config.yaml
n_layer: 21
d_model: 256
n_head: 8
n_kv_head: 4
head_dim: 32
d_mlp: 1024
vocab_size: 16384
activation: "geglu"
norm: "rmsnorm"
norm_place: "pre"
norm_eps: 1e-05
positions: "rope"
rope_base: 10000.0
rope_fraction: 1.0
qk_norm: false
attn_scale: 0.177
bias: "none"
tie_embeddings: true
parallel_block: false
init: "uniform"
init_std_qkv: 0.0363
init_std_o: 0.0056
init_std_up: 0.0363
init_std_down: 0.0028
optimizer: "adamw"
lr: 0.00153
beta1: 0.9
beta2: 0.99
weight_decay: 0.0
lr_head: 0.00872
grad_clip: 0.5
warmup_steps: 557
schedule: "wsd"
decay_fraction: 0.592
decay_shape: "pow"
final_lr_fraction: 0.05
batch_tokens: [32768, 65536, 131072, 262144]
seq_len: 256
doc_mask: true
train_tokens: 476100000
steps: 4751
dataset: "wikipedia_en"
Each number is 128 + 24 x the weight over its row's rms, rounded and kept within 0 to 255. Layers, rows and columns count from 0. Numbers have three digits each. The size before them is the row's rms in percent of the matrix's.

# down: layer 8 MLP down (transposed), 1024x256, rms 0.126, rows 784-818, columns 0-127
# gate: layer 8 MLP gate, 1024x256, rms 0.132, rows 785-819, columns 0-127
# up: layer 8 MLP up, 1024x256, rms 0.133, rows 785-819, columns 0-127
down784 107:091080162153151104165128129108169149121151081118128143109118119110115101105144135152137094110149154161141173138140084119155137077098110099115139110154120127109173138110171145144128140152108104115160132123117126125154144113129120101175146122117164151132143164109109147135099162108145119130122107100110118126154127135110101113158121126133119152098102124155111139118131139113148161149134
gate785 107:129134104106144140103095105136127143096112096152135121134120089106129128132144102088109144155123119112100137162120178102110123120107130187184163115103095161144123114137107121106180118156122115150094110159118152115128110112131143111118139152116089185138111156094166148110139109110130155087099141149113172102090170125134107104077139093096146192118168121165091147130153098149127128125098
up785 109:133104183113176115105121124127174127135135117115103129134112089125089112127147127101148119182104126143128120131117114116164155155125151149090120099119140156126143147095150116206114155123131115108131164108117099140148138151118084132125157140187109182142076104136104135141104119157148102144083126102098177128063116060165079128100148125090128126114141144126133113105182107145094126137145
down785 110:116153125128087075136092117149149075146172131147118131119140100129148123133167141158163110116119130113149148167152076085143184153148110119149137128139116115118066152132128128119097142105104155111102117095114130170130121125153133118104130151113163150158128110127124151154113122118128169166151146089108112065145155115146148109092139134134129125119106127105128106155107116139122094079139
gate786 099:134182100163139160133114103092083137115133105152152150128137156159133107109162091133143157109094148124116124147142129127115114137085147134145120088141102107106093179124168099120120142118137136087159136117111097138122114130137131134132143153089093131069150097117125159154110130111088146073145138104132149134154110093119131145127105142121172161129091127201102172076096163111090113120114
up786 099:110132118152183170123118125147155136132168143115146109175093106093153117152106122134139136102109087139147118132139124090153104114121119103152105139138137131122085104102147164120124077140126092174147121156149113097143174165114122082135085111120072145156150153124110134066111177135127105128094122097111153133099083135144115149180154089093128115138101120110139096135159121124158101132129
down786 100:165130143124139110110102103140131133106156136169140157139139136135117084127131129152143110069088163150114133153139142148185138128119112147086079115148144119132074172148148110133151144120113104148107138122128107171126139135139159111117147075041150145091133132125096162148109088110095121084111099114097122132153102107135144095115142131133140129151172136119095127085159143137112119115136
gate787 100:125152158144129112146143125126142132116152129096136166142129119162124118147183107140133093139114111168112132074139127136144121137084140164120113190118117115129121155119104108155119104124138109092106170144100129098114146157109157120126132129116099109147109157123122115138156113112094137150141145091099168101151118118127099137102118070129106161175126136201135152155154119118172170165160
up787 097:102125128115133142062088149136153107117171103141138140113117129166162101120138125099111146144111112141135168149138135135129132113142125113111124067094156132120113106120159121141104161146135134088122147126128145149161153120154139103087120120138118114134107139153172171133162112148133120108123163175142132128085131129146094100153142134184106109091152122196096098102100148088131083129112
down787 100:110200150096119133079116113159148090160135133143175166124124118123151116148189176156129088154122148099116121136132126119158139114099125145126161126110118103107123157135155122075140112164152183127174140142167127129158202133149112143141136121128124152102098130142107116109108138118171095125145096150125110134144102146167148132108089122095135142109111124137109123124136096150109182120149
gate788 095:136096136087154124134122145114124097120130069090122098108146127138130090128102119132162140125132129129110125114106139110129109133137113067153188104116157145153122159106109163108147172062152148180108125167099129117157155113139136133156114162118193125094108134133130129134159122098109093134120100151158103144108138142181128169104133134097146120149089164118174136118175124107117160136135
up788 093:145103143084127071149084111131151146135123167208142147143129145132140139154133147116090120160115106138167163146117087125141095134086142149161109125154073110132106109144131116137153105131074134109111108107104130113093163064113136128111098124098132167165123132109099159149086135105169152131131137125105137075095135091116106114143142137122150165145130129120123117106117103163155126084119
down788 095:091146106154138173117170138152157109123144143106142111104152108099123141086126108149164102093133167130095107119148127150133160151160104079106157146117139129107150144137121146099122160152154136157109144100161089123114136160168111120129163107109131102106145138147147134094151146151089121119108167118169070169108097139131166147137126143126115110116127109133150075137099146099144122129129
gate789 103:161155196109150111151127118111156110158148117118139178144148121113154111129085132120114135136145107167125107124090138114120145145172110124143141165186099105160139126101150112108104155129079099121134114167131133122109131156097142115096066126139140129110159159135120157150120125152123146114152174135123129143118123111141108124097098121166130141140153117120136107138126094170095129117128
up789 104:129130148103093084118177135106143128124129140140130137131101154123143144145116140181091149150104079152114163113069126102159112078122122140121137102136105119170143081096151127133120110159121168178133116154164099120138140119145119155095138113117135100111154121164129157121118112130149159118109159109136172122101158133101153137139127113094135153122174096162177084135138142120135159095117
down789 105:115100117128131132156135148122159105110116134158146152153155149160113090114097150176109132113162169109109091161164136125126132123153131098114151122121139158102118114121112116131120115119157126140167109126130123111139146119175120129140146115123143153100108145110182115159110161120138127175125147102128111087086140139109107124112119098093102157139098165077101126103147126095118101114125
gate790 101:167157108136074119129107147084169129134129159132128120167125125125167138135123126129156137159140164141180138103088144104157155118107097125096129116103126160105156136143125151113123132115154131098167104158159147106161122134115195105138118156106126108158146106139096157122128127139120113145080130074116135158128112099167106162153118136195184106101137132105121131143101127172140175121124
up790 103:140130132134149149148153124206167067133143126195150127166130112155163123169111125107128164103154121088130110102109146149103105178151132150128124162107130073085113135169089137108099129110110103078163117116122148154109091179149132183126179128113148136107152139095171154118120111121121140119125115163116132147185088117135154117126147155172101147112152107127115116173110145088128117126145
down790 104:155136134142141155133107126109108088168100138110108115124132162116125175125110107161103097126098144160158154143113129112188141145121082121141090117170138115188135080072159097122099147141141133156088073146138092130145115094131140112139088138161119138100128159173123102151140123158199102172145104143118089075161104174156099098160161161124158122153106127108099111077113113164154148130162
gate791 103:068147141126135132120133157104153130142117117153148116162131144148148127095157157129119102138144124116140154089128145096107118088122112097151100143129117128110128195135133141169074125145110141097119087173135130078145096145134152154146177153129119135127146167110148147128110104080152165135157157152202139115158085124177141117123126068117147125126159125144121134125149109119106114091124
up791 108:116135153139181121110106121097139156122177099130101135128105156108097145100152148095120112100123084151112100152099106092119153115165127137134114157114114156136119124108125109133136120109167121151147151163153153129136154136118140136141148150112146190108098120111102102117173092140077137149130125132122127113106159086116149134111104164121099114116159137124083163080153122134124167100116
down791 108:121099136132181106128143132141182118080115105118167120134126127153078187147150110092135123120170120120107112129107116093125160111170126121133102161147118117144169149128135146078111124129146151132159124116140098107122112108092098111127125171130123130117102112125107108175104136153082091118111124121139135122148139093111146103114099103088089101137153149142123110142061099169098150127119
gate792 097:136122169129148103092090150093122091133114092141142171118118148135096115125161152138133105108092172161121119122159108111115154099114118083156113115134133146167108096121130078158107142108163122158109131141121165094143139106146104106151096113104128152131153167164161109093116179167098161141182120127112158120092096138108117148135115103132123159093105103124160148115110140114125128156106
up792 094:154122116115108111171116136102170160130080123116103171155076127151128139111131152086101122160124162092119134146092150120114142169160126130106138135157089143094152106126116103136110111103122108145121131113141190079129154149181125123166090121133122100087126119128144156069124152132142078162170120116137138140100128139131104118183147096155149104113119124145107182109117153104178125138098
down792 096:141087129113102137112152140117087124108139148088135139136126149118150145084106099120144144141148114158133117119157103105134132095143075143134124115126130121136109150125145125104126126160087155120143117094148098160110105128064119114181135118140105148116157132143096128151117094144087182121126080141133122126126095128161182135095134135149100129144162154089144144153171131161131117133129
gate793 097:138121125177138111090176089143133114108134117123103124129110120116123185162108113144135120081143103121121097105129132125161110101114079164150128140096100130100121131138159108142088129116080148119082138130169139129104133143119118153065138146113153143136132142170186121122144091080135096138154132133128185148093134127129142140162159158150096145106132146119205117127100144126113116141132
up793 097:155148116117132108135157139096115112118167115132157145127085127094096130087154123112190116120109187167105101109113145157091104172120147121144096138093145128143123131126109142139104140125135120120149167176158110150125158119125156120165098094137160149130139149114112127115159121106121115101179151102108174134113122165137139156097089110094108115089124130110133142117116146177112120122139
down793 096:159155100089131130131102116125201105070162125072127131128133122146137112117099133133140140111148112096135118150092125111142100131121075166100142120105143147102109062095112153127120167095076141139107162138108130164106156109149127111122088162116131131126142099126151120106110091119087117129115173084158099122113105127166138134159163111100102102111163157135168127156126134114132108122132
gate794 104:133135151142107126088140099112171175101134113148118166111108075143123129126138183139157165137139147134158108116106115156142170134139087136125147166172126122150125132112159093137129152144136159097145125123088132158159128145106135138119138147144107130127114161132143168137182091118149169090124149110119118124121133101106122131082185088119131115176119091092099104100139156140118103143109
up794 100:088107146104117130114185107138135094109162096114094120127136115172112108122135128062148168122120116114123137154110137118134119145147157102074114110179116125124127128136123127164128198158178172123166145121099123142139150134125135131128154129167144167121173128132141134120136159124148136113174106150110140093143107134085129142111091088111112126111119116110095123110133084136130168100129
down794 097:124185077123138119196130119175128164116109145145139162191077128078155114144164102128107115157137112166069093192127136137156140145111139079150100129069113122115136115106136138093125085136105117137125111143154139116116102147116131105114119110108136108157106157103152126101123118150137083128127131165130162134108141100139135144133122122136144114092163127124132128143118128108120083112171
gate795 099:126157182085146118151113154147103122131154150136087159144127149106128078122133138121126139123107130133128110138138131142124140143138122126092129133148098115167180147112168114121117132163148145143080102168134135070119154135131128137152137168107108096098124163106152109140132119161118122175124165138144152119096156109082133106121132088126173124117116140129080151108138173148095155081112
up795 094:167151095121103138156129129143138133171159108145139137093106140119101157067127128078171143138114141125109122136155162109102138110136135121126176080138142109106135190126131159119103124147123152115116148091137165139123173133126111123130103152154130104055149098152111109141092109144156096155129125153109110131138122147135123117152092077138162115143164073084147136137110150137106116116104
down795 094:100202134168142083139139144142118135126092133116158113136114100136108117068110198124115141086086123132109100126131065163167129116139138099145125128137106146128149126094135066090180106118119121103140147142104108092147125156133151132110139177135091123133140118124115118133117160107143150140172157142147113085103148149126123128123121120160083105123091132166088137125161116134112181111156
gate796 099:149153118170140128157120132129141138129121119080116138153155134141145100138187078156120124161143127151069112121153126110135135111127123126132131103130147154102118145157112112138130187141127150142171147111106138118138106137134179116181146150125115098139139148131122125163103138117135115115166130134122108130157105145156117155113111088120109191134123151121113088092137135108173125113163
up796 096:118154109145142137096133088148118164149140125115153133124140149136090095117114123144161123113140133106106128125160130131151116109113130161134092136105163087101144181117141157132107116172116132139160125117086143134111115128144109098119130116112146154090096123099093151110087131150163141103130106095149124130110101158137132147124110094136127108140122145152070138157108106133123114130053
down796 097:118197165092112123158126156135160179088139169124120124114143165131176154127151142118129124152156104146120159186127135114141131115141126156124122138139110119145142110150133130122100099162077118127122109136158154090137150171161152141108136136162090124123098156135162106181166116122118142132144132105098138144153128098124089182145169152117101153133154163117104118078105138121141098149144
gate797 101:113159167155128112116146127111141138103097180151105168143099119130150143096163161155101133111113159159134134118151163145134137146167144101157142132148111120108130158144111120094091133126132108158127143149130154144141100075147131123049172114123150107118132116144150136132161166110180134145116111147132103168102130059130081096167146103183117161106121132134146150126086151136085112135155
up797 102:122138130144072130089112156114106136116095113128162114095109119113140081123135168118147167129134123100124119148150118103137147135118120132133105128118105130107150118140130140120133141110119108137149129113133109108141140140096111104164123098124178162105169140106115139125156088124074107187169183110117135139179116156156110117129181134162134161131133148116117091111117142129104128128138
down797 101:154063114123104128159117135111131103149156075147144132123111160126129122101130102124155132134148082129155120100124148090090114114121116125134096125130130165087146095083151139126124147107118113142105119094138085146144119126119130153107086147135154117157101119120165140138109138140102132131154137120120137124115095131108080110137167142077092122152159071133150083144127133154068133131168
gate798 101:161139122135096143094112073111152106142156131123090110120157126104133133120137138131156099161092132137104175082074174104144157092108121082161083114101127124106124157092118136103104106090093113134108139206174134139121151145152093121100138161143115172136139125090126133142159174127110149093115158122110130136113112126119132155113158114080148109155118127162120132084109141168129176086130
up798 098:126129100119100159150174130136146132115136086155138127119138147133093154092140177143103149131133142099129180098115152116124135143123089113152161094132100166142118103138121186120151164164077131117129092142153144119167123101097119096135117106126151092124166117117104136157108119160127145127128127105111107143131138138114103128199145150167124115145123141112116134170120136135132154168116
down798 100:109114145129139139109125137118131164155140101160135124104089147106130138094085126136113141128103080172123105138124153157158132122118120131096135133136120103090117132159105144120111125154118159123127137101118125135120121113091093155107181151117115159152142088111112113101107158123160168119089098164140102156107116126105127072137097108120130098144166133101121118079131096153169099110126
gate799 097:103152142147088106147134134120124117151112110094105152138139134120137159160140083123170172142147157160099141137153146093132108090139116113132112092121115102116142079104126132131119157125145133140130126170105104119120123147155109126097104142163129165152136139132146119125104127132153137130143112116090137148126144147146087134120111148101143155096140162127188110122114183134168139169099
up799 101:152139148121104130130087146108147131106143161110159128126105151140112115138146161134123165130102107114099132143105122093161147088113149078161136128125149142087095138169143130121163158089127173122148128124122138101085130114156137139113102092134130126125123136099106126108148132110130082132138139085130110091144122107123178120104156123154094155149112121107128121129086085115142184150137
down799 099:114150155155098119161105115127147124126150128154115139078138128141152151116098124110128089115139122131152117094116145131168111121093103100140133145162104152134167138123148154121127081121130106151136122118126114135121089095105150132092123173141137093132103143091159112121081084141134120146116133141101126160065149156113161175136145182125134150081142123121146132098120144121087104147160
gate800 099:153146107159156117154141078133170095126138130152095160158122109120108113135109128124119149165127083145124139099144111166136148150157112112134136176126108143129140155163114119121078129138118147072141118157132158076148165065105151113137173155152149127144139128116115100063129135154119116076118178113149130099150130152118180131118133111111130111096145116143150149150152144112111166093122
up800 102:147127131120138115075128070136124148136125119144140130143127124108126135125126124197100132135081124106165153140156115125159118178149103165124161136154126097071099109112121095120136167140134149114123125159119155100107119117105163088127129132125118128139100095146128180084147088136087123105144122149122138188119161125089173142131107108166196123168148077159109150095156130135125191163095
down800 103:130080115108097147123119156121151166150099147155164090167135139149150116136089124134126108100163137176147105162065129126098159120114121092101114119169119131166083104120148195155115146116111078153118130118110071149132129143146127102147091123136114125167157163153136123172109135125101124156149126114075160088137136115152083150124138175134077130080146146117169106095104134107154125113138
gate801 096:137172115119141131122115122107102097121088132153138141134121130116141128182105105162130152160168116095158101164106158153138120106112135144142098147119133155133150177139121125116101125122095129137125130175127128161139143113136137115149128120084131078134111171079133133173098111083125155108117148098135132168116118136123153141087095107166173167116142109141111067112115082128148128148119
up801 095:139138147108118129095100144132115065133140151142146162132136098117143105155163129127127131096138152141130128148094148128136156164156175141168147140142121100122167117103126115111168138099105138114113079153116122139135064129082095165120171111091125098107154144125109137129079130117187120147126112156105119140165162128128132116105137183122131128104176107116108129044098121091107148120112
down801 094:134152136160107096150154108135152145181127149109113148120134150116127154142114137167127134115132148096082148121119119140139118142105147121165136143126108123091102145167146159134078117124141114183113125136117119050127185079121109139180122145145130075170148145140160115098105131183148167113106109138135141088144174099138133121095093141145134118129145139133175102170134124112115110159156
gate802 103:101188174129127109168121156117112127122111108123102141161106158159110169116128102130127089093145110093117160141105115111127179113127117159157142183134099173105107120144139124151145085100125127111173136155152148149148128090133116122145124102136120110117091172109114131073102137145086174121156174096137123148157076111144123108119102131132124133125112143126153101135120135179095107137099
up802 110:163155130166098110101143116136131103164166171119120138109100107088105132111140152117124159152138162150142100086134131129150144123178168122085123129097118138111150125152172135114155114128109152156168136096135081126141125117136163149114140102096131118126145105129140106116132112147121104091120159096096111142139094144062134135141145134137131122124123132142139097125129155074164133143163
down802 108:169151152157063148109119133103135110183088108140106171144126139107121179149161134121121149084121119172147132095144120131130132130138115129088199126123116110097163139134122130164122148145118151084154139136106164090122153128083179164094111100077105109127114135141159125143143144124152112186124089167135092160138147115150107131132114137132134094135166141135110099146149111080126118136099
gate803 106:123121161107110131126127180089136133123156081151152154141123136118110140107134117098141134175125121115140124138078140100111155082118146136173129142129104133101154107199164110110130151153168129160119120146092159122111119132126111099125097161149087097139130144110178112089128108148158128147126112114161127160143108094087118115102134152148113131157140162108135128147095165143153188094120
up803 102:139118105157110141125137143098148139178134150174126125109073127151113096156119175123141133171101161131102068171100133131149118217114139135138139146106167162163170140115112146138123165138185086096117129115151142160168154092105139124087125133139124107149119102130119096177125111127138108118141152123145120159123157143136130136095116125135114082120118111154095141122116143114117131164097
down803 101:100180132169140127072131132122114080091116144114141116140150145097092110116159110151128100117138147143138133126121106154122155067159128094181101150132142130077093115159098121182134116130146156144105130136127139099124118113149116117167116140105105078124140137128167171088070108105162135146105079099097108138166124111124150130094138140112113165089134141135108122154140134116116135125157
gate804 096:142124157122105167072109154111122171132117127103113133113102097086158174149136141091150175104106110080122131106123127122120134107125185139133128156129143137147146123168129101151118140124117124128186151159105140094134120111171180147121148114092141089114099107114122144132125160154123154134118174093137169155118155137141166122083142145184099153105135165092140109124105127136125131111165
up804 100:152149134136125112139136147046091108130072126162134142149176148128148138103124154114128126118157166128147134157136123130180153147125103127127186126159148122117139151144114140142125120109100116176139053095162140134122118179146165089112112157174109125111139102157138134127087119103145125107094152122099115115123081116120133094138131129095130100127126084151125116128112094118086129144127
down804 099:103182163123129137104151175136135151139115083138143132094147098114124111072130153092129079104123132121091181153091127143146136105107124161141100174140155122160124157159129122135091141120137149122153137089109126170179108122139115148114151127089170133123143142159138122134110135124074137140119168109087111119143129151137118141122142162138130131119107152094148125104087136163123090137136
gate805 101:119152181084151161135093159095123152077150107098151122141138143180158100103154087122188120118100128098070117108098122069113135104120104135083137108103117145114123149100111103153166182138144117123092119161181139111149125167122136113146143148102161129120155146137144140091113125124121115106124126132114147100143151091109125104149120128086147148114131120127100104139119135175141128146120
up805 101:121140112152146194134150114086127153133109171121113150088138137116157096085134166099086139124114162172090115101151136159116132129130116121117090127101128157113130110120108131112119156101153156104114153124160128103135098140122098111165144108145070084163120108150143126120096159117069123153161121099102088148131101120158153124098086125144124160166090121137131111142145136100149122123131
down805 102:167200133186085119141140086161096119169128145144122118123160158162128183111135103136113132114100111196148122105127149109112126115136084158115118121126142139139150166123125160110158098119100157145166099114129131138116121157110158114134126129140153108200136097146164112143112105136128153145119126138121172135183125161156146134138120088135151115140148134131143122123133132165135145074113
gate806 102:136116145165136169153108117112130115114126135155101161138110087156101160144127130140104165103135103156141114116119129153137153077145083152170104108092104111111165131105089124121124176070125129146154139131117127135113134123148124136110132114113127138110138133104139090128101154140147108135144103144184140119121162081110139079153158138154112142170135109126111161088102148097164121091124
up806 097:088136168168125172096098124093110072161105118114133134174168141095097114103172146138169092137161123122158129137145179129146111148132106130139106114129111127165108113108124120087101126131136145123179130105152091117137127145144138146128133098116127118143127175141109081121127161131148126134152155082124135123117115106079155115157116152088107151106149105153087129118177125112172100158117
down806 097:127084136090100110143114130145092140114120136149130090105151106150121128182099147141073173142140114139149131143151120108123128109150110105124113130106131076129167143081105138119127089108094148118095128181116106133092135112118144168143140114095132096121129101145119149161131105163138140127088106137164162137135173123136155098136105152152102122116136135113116178132094126099156108098183
gate807 097:113112169139153140096146142141130147129162097126145102148117094119106107148101104156114144168181149123123094136096118076142184155130130108172113154161089177167120157149102154097149123137134150134140158151131121188114130144087137120152146133142158161123130170132168158128142150152110158120135127151129094143083117131145109120135099087148129076122171148123161089120103100146100109111140
up807 097:172135128113105112141158092088168172129098165090097134128122142133127116138118123128168127141108121182144158181137132109173118135102159138092120114094127114092123095110107091147105120124150122091117132084126123116169123158126145095110097134144151126145127094109092127100131162105161139153142086112083112156121142123119137125119138132122137076164128135160076119121130126125142129135140
down807 098:137136117138105143119116112135128151128174125130095132162129112094172156100105128159162125131143145143124125115123094107094176111151171146158143125127103143097144106137136116153158148142111135152123080144133089137108137156162203150128170137123131127132113116107133132117125150076118126128090133158095175127110123139117117080095145090098141110130123108135149154171103150104130106080128
gate808 095:161105115124116141084157135115078137121124117106115133109100113135136140163110163114099139103146114125096135084121123114133128136109095087101118115119117146176144142159135122176154134157136098133132129146137117117156150135133093146107137129158090078154164159145118117141138072130130107104113112144134156126127115129125109172090125153134119091110132140190106127089072079149145079112122
up808 097:086118139131162092167116140121112073160124179094106131125128130097121152127144110103138085146128121130162135127129124106131182173177074134083127143163114127151113122124121110129151152145147177129119145128130142152166171096127121123139153129131124104166145104148112085125135132125097128151124137113115133152151127092078121131132136134107112158060162138096155139125073128162133140148103
down808 099:149006131082150132135160121137138119140116123131135100159144130149114096083137139148107119110137107139154123149123155135175110152124122112141088097114142149127062120189105140095144133136146115101110118131132133121141163144136133148121131127181091142100147126126107106101116151146141125120149085152115179131154106136103136116112095120157133133125104140122118112116170102109155135096137
gate809 100:154140146087131154105126148139137163126141132109107128118112088115084132090123173111152150124152154099104131144130162129157140118176077097118147151114151178178144128166108111138138123138179119159149128132146144138104119153124087147136167155119098202120129158121122114113146129135131159168104167099151112106130109122110124133136128147087159145151092110142139103141123135114136119109128
up809 099:094164145126151141108157129104139129152126121157107131145087125109125109108124124114126077136138107147100131148072123114127117113139124110143098131170121101123105143113114115164122119123080102142127120103124123110155096134120137130150083154149117114124168124105094143166157145134125104112137115099121137100165069090121162117100088129103090104142182133173119142093124101136111083154135
down809 099:145193110161113134166125129124122146129127118104086144135143113085158149119149106102097134150127131115127151137067110165141187127102119128117168138122151117093163147138143159128107138172137190133144090119134148115088136149151115115149180163129140120117147129114147122110116112134154144109114165109128120140121168114137167090180155140105151139121087137103130144141133128103149122105112
gate810 103:110154149119150160152146134125154140123118145150139139167157116127163089179149112150137100159173143100107162115145121096135154125165127141122123116102141149148145135147115069137075140132103148101142148148160145091118133160111136098104154135133092127136164098081159138068097129128171145137131129107133111142109076118131085099138127121147203177124167110115111123128130181132102124085123
up810 107:130132169124162108107121123090170073115116121129090094137109096129159152119138120134143078085098125131176109123109151096130151140090159119119109099138149135134137137088106144178128081123093135106158117162129142150125096128152114160132140117118127103133096125135133118122110144119128119156178126160163126127137111053096091102119173124130108137127104135124165144083165147136108104096136
down810 107:107166137150149157146164127094140099127082144126173165164144138167109112105107131128141122141176129124150144133123107135102151122148130169104120098157105118113130165115162136049131090147096118170141163121181123145115150141122140096138147125084144105120115094155152118078121101080150132147123146116118145150131128105113133174089113101129141117141163113157090110122111125160108129102115
gate811 098:132118121121152090147114123122149178159120097140137153125092158134128153130126123128139150140145142170152140122095139118102080152152106124129139099194109127131162111115157114102142145148128125131119114165147174144098140165124081146093127141101111096109105093153133111117167142103150150143152149100116138160126129157148133132105127135126139151102100154130097138142086085117085162109165
up811 097:122131119154165134143163144145109140172131106131128163154124113095105174124117117169123129114142158162162145123104115122134092086134123121143125093142127119109147117150140066103121139099164141161106186161097105154114119147113111131100146110150117090112097136161102150142152122127106182065163153097153129132105143152133117111168086124153146157127118112124144108134104107144122156116145
down811 096:137018098109174156127121143093153111136118130125100082127132141137123137135147110145118142135136141103154132124109142112123119122106127127121133124111124109131114169102133138164104116171119127127127121118122146130169102146140123136119114165181180137111115104141140132139145105167149134198114118114129140159102101160165106100132111131133125120141106166110139136121106149113125118155141
gate812 104:123153179136154136101163141137153088099098152143148103127129086151089175082157116148118187092134140132135159122125091111164140134130151089122126108119135162179125135127141145093121116171128133164162138145164173158140153161129121106091127117080109114162139139139107094143152126152126141120135138179119158139108099129138111121130106189129144118132116110112183125093158096130108143163113
up812 101:114160099139140144168085142125156108126156131154085127105136155134139114190190118132102133122090073166126117135149132071133099132117121127159157088124134163140122123103128113147185140127105102139128139112130120115169093126164152095098115120105087096075119148134121137167067143126140140139135094130119144130159118097162153135118187162153173109150120129147124171141122135121113099097104
down812 102:112118085123157152128104108140109134127118145129132093150122116158114165062131151135108154133099136124114127135107099128114171161129138112117107153117152073134165113147162146116113095152131126175164122103106129169157147132139137094108119093133099128140119177112119132147128131146119131125159118132119176105137077145160086105154117149081102140107112123129169121102138149128091163134076
gate813 100:103151131173114143138174098111152115117139107111132137134110112154137160092124139103136112130136118139084119126111151111121161170139113168102135126137136118134107151140137144180145137133138140134131131148156159109131145120173105123120119189124201133130162124089166136122104117138155125160120137095122119167111139118138160153109086126102141109108094163206125130150129135124121097074133
up813 099:154120126111133104121131150163128149127128114150104142138116096126072130132136119081102138101098168099124115154130123110143178130111164123109185144098113155148145133122154141121098137138092147096146113133126116121149124160134098137126132111113127172083098127125139067088146109160100143161127089087069145103107112119133104133115130122160124097092141150118114127114135100138130138080115
down813 097:140191122114135117114158115132118142168137112075145123086135094139131133071097071165117089118107117122123131115171099113129142152122159138134178138114137178146123144107099105114119112145098132132129130093126141165138126149155096128136108145086128095104136131125117123123101127104129171170175152132127171130089156098131107101092127118138146143113128155154086154092128130104140179166156
gate814 105:125164168118108146105146095119109160141113128137130166130087148136144167160151109154137114149127160133110085108101176163106129142151115137135165081113121150131109186141101148127125146121108152125200142168135131133196136126153090148127150134115125110160173095070141143126109156092094115150154133158151144160141123166156136137102113112138126119159124089166139134076105150133112125130107
up814 114:133131077156112156127118161137145123105114115109129123140129153164137147116135114121080102122110090090150161141152109151114139124121130142099147160113089154118136119116122146107112115116112079101080143111136106118114167108117156092134150114130125137103083124093146119147108095135159174097132172119113131082093149123107121139175131139155124137135098156140111115097167110130125129132133
down814 104:121176129167120176111119127115135126075097120146102075106111155176090130101141110145135121115137111135151156171114112166163123110111100113121145167077128149125165106128115080127123136107139160120137109155151141102108156116129131123103090153082142138086109144121160144119129129141109158147124146113099151148106158092136094133141118139175114092144114109151130128135131132135081119127131
gate815 101:176182132148119158112156111129135113094131133109095138152097110129128157134150101106152103109122127130112149120107149141171120074090087111149160145146113133133105143095143174166171184118138130117114089150151141106151152159166157154096132116128122122107126085115111107117136123089085132157090181136112135146145105170116141103160140115145089136133088110144113139127108104180111143120139
up815 099:122090152145172157092101139122131140100132135191066191123151165144146137127093148141142144119152081104115109132155108136093117085166133138109101154123130127123116104152103142127111125127114150096129156137141144121103133153149113122120190106121163137140137111126165140148129114095110141113169108151141101086126139129146139094127096128125102138158131141131139135143164175142156136126122
down815 099:093085166132139064099081146071115145114166081150150184106149105148128142080146105102095131132130142137097104138127086147149152130116110119118140117135171126123126163153118143091111110099111127162120162105106117122105112106135111123131138141135130141161149133133099146133056156175145125144129079164138140162119151099126123073090149165113128155111146138150096149120132125182127123156147
gate816 104:160149169123113124174167150150113117124128129138103125138132125106144085129119099116086132143137123176135134133145155143164070135103128167197160135154112143080144146115140158153129157153160149133132103153113114138162158143087153112109086148106128102130166106117102130170124118115133108128165118141152181103107113107159119072085158101107157141126155139161137114111072136151079144104122
up816 101:122117154111154115166137101128119102118145139130085140167061144108145101150134075133157125165097058127093137159138133133102149135122110113153114119131135119171113140137137157136118118092106143129178116152208124141142090148156145160125123167164111110120160135133164067138166103082095113127125106102110087116108093099105120114134131102123153142140118121146097119169116118150140121144129
down816 101:115121101078061113157150123158111140153153144097201108152136140122125097070111130109108142144142107118100183096135144152109172087066123136160143118108090109104146128097130162091102112153118077104129124138126106118125135094159135102138126134153115137127184135170112116130147098106196135195118139137126124105141139126145120120152125123110153106135107149123097116070128141129119157114101
gate817 100:156141118138122137129155153117151107087073111137103149167093125118129152111158126175140142161127137159134138166082156103155157147115109146088074114114110127089137113144106137142134119087124155097126164108125118102109145097143155127118147121113110103160113128089136075129123109140128144166131162123115121149095160183111162111144131101142155120091109183120087134095109104130089120107099
up817 098:160129147114154141112139151144143165084137064136121170139122130120125118146113146135170110095155121135121144100172170157101136107128090105144157109132137117105131108114144138118120130115142125098161159148112099095150136137142114133139109122122174180107132170136123149161094125147154119076152133146113120100108102096153123144127154114119136107090086107155096175145145160161112136160130
down817 099:140119076152142150157156139105118104128144135106119107152106156161111126136138145093146127120162123138109143130134118140118101181106183127100103120123117143121112106115103144128133114157145121129105140104140104124087130149111113143104161092115135143151172121084139139112080081124132118121155115129121116151146111108137113136114128130147208156135103143102123143135194111100112144140130
gate818 103:161138148126128117115163125127095147118127108114143141135094102146133135171191070129125112090159149165096086113109112093148137112118103116134147135125087108104092098131151137093133133096123131130145146120098122131161138129091131138087145138128143163122155110115125112106143117134099156123115148156126133130123133109123114069154162130124116132111087112138089126133115078136153157122135
up818 099:098138106136137126166072152131120132117116158130125138156162121080119124105126127093153118142135123135142176121138083118085135167105139170108175143162115092134152120062147126133158119125096122097095162143134152114141114106134161110120138140136090103129104166131156098126173107144112077109158175070116103130105113133121088135136127149129089122111120152140124133146125173138130126141124
down818 099:135151139067105112070122165107106103166128137074117107103132115123161178080121118089121150141114140125134126150122111163129124138107098108088137107139129120121135125133079180141118092108121112174123095179118165129114162151142112108114184151108121137129127117111134142096133169143171141148078125147117147134122127159165136117118141141153145126134171121112108138099123124153138174120128
gate819 101:162155149124138155118172134108095115093148102105169135160082116107108114147152138094110143152146141129158065124126071125124130161118131116101172112165074145147131098120136148160126106121126132134150149139162140105145109152140162104126126149113127144124125157152097113143119177127146157116108154107130141144124167149111081157126175115112115110078140165120139130123132103169175118124109
up819 098:158128118122140154116106119115118117158105087109116111106104101158117109126116163125118131124137137123157123138124127119121146100108099100121099128150193130143163123157055104170102115092106135120124079150127136066148118096114132165123139116143128086149127123093115111098136142194116080139124109115163155126128167122131171140096123091162150136105164106106141096093091125122118170134094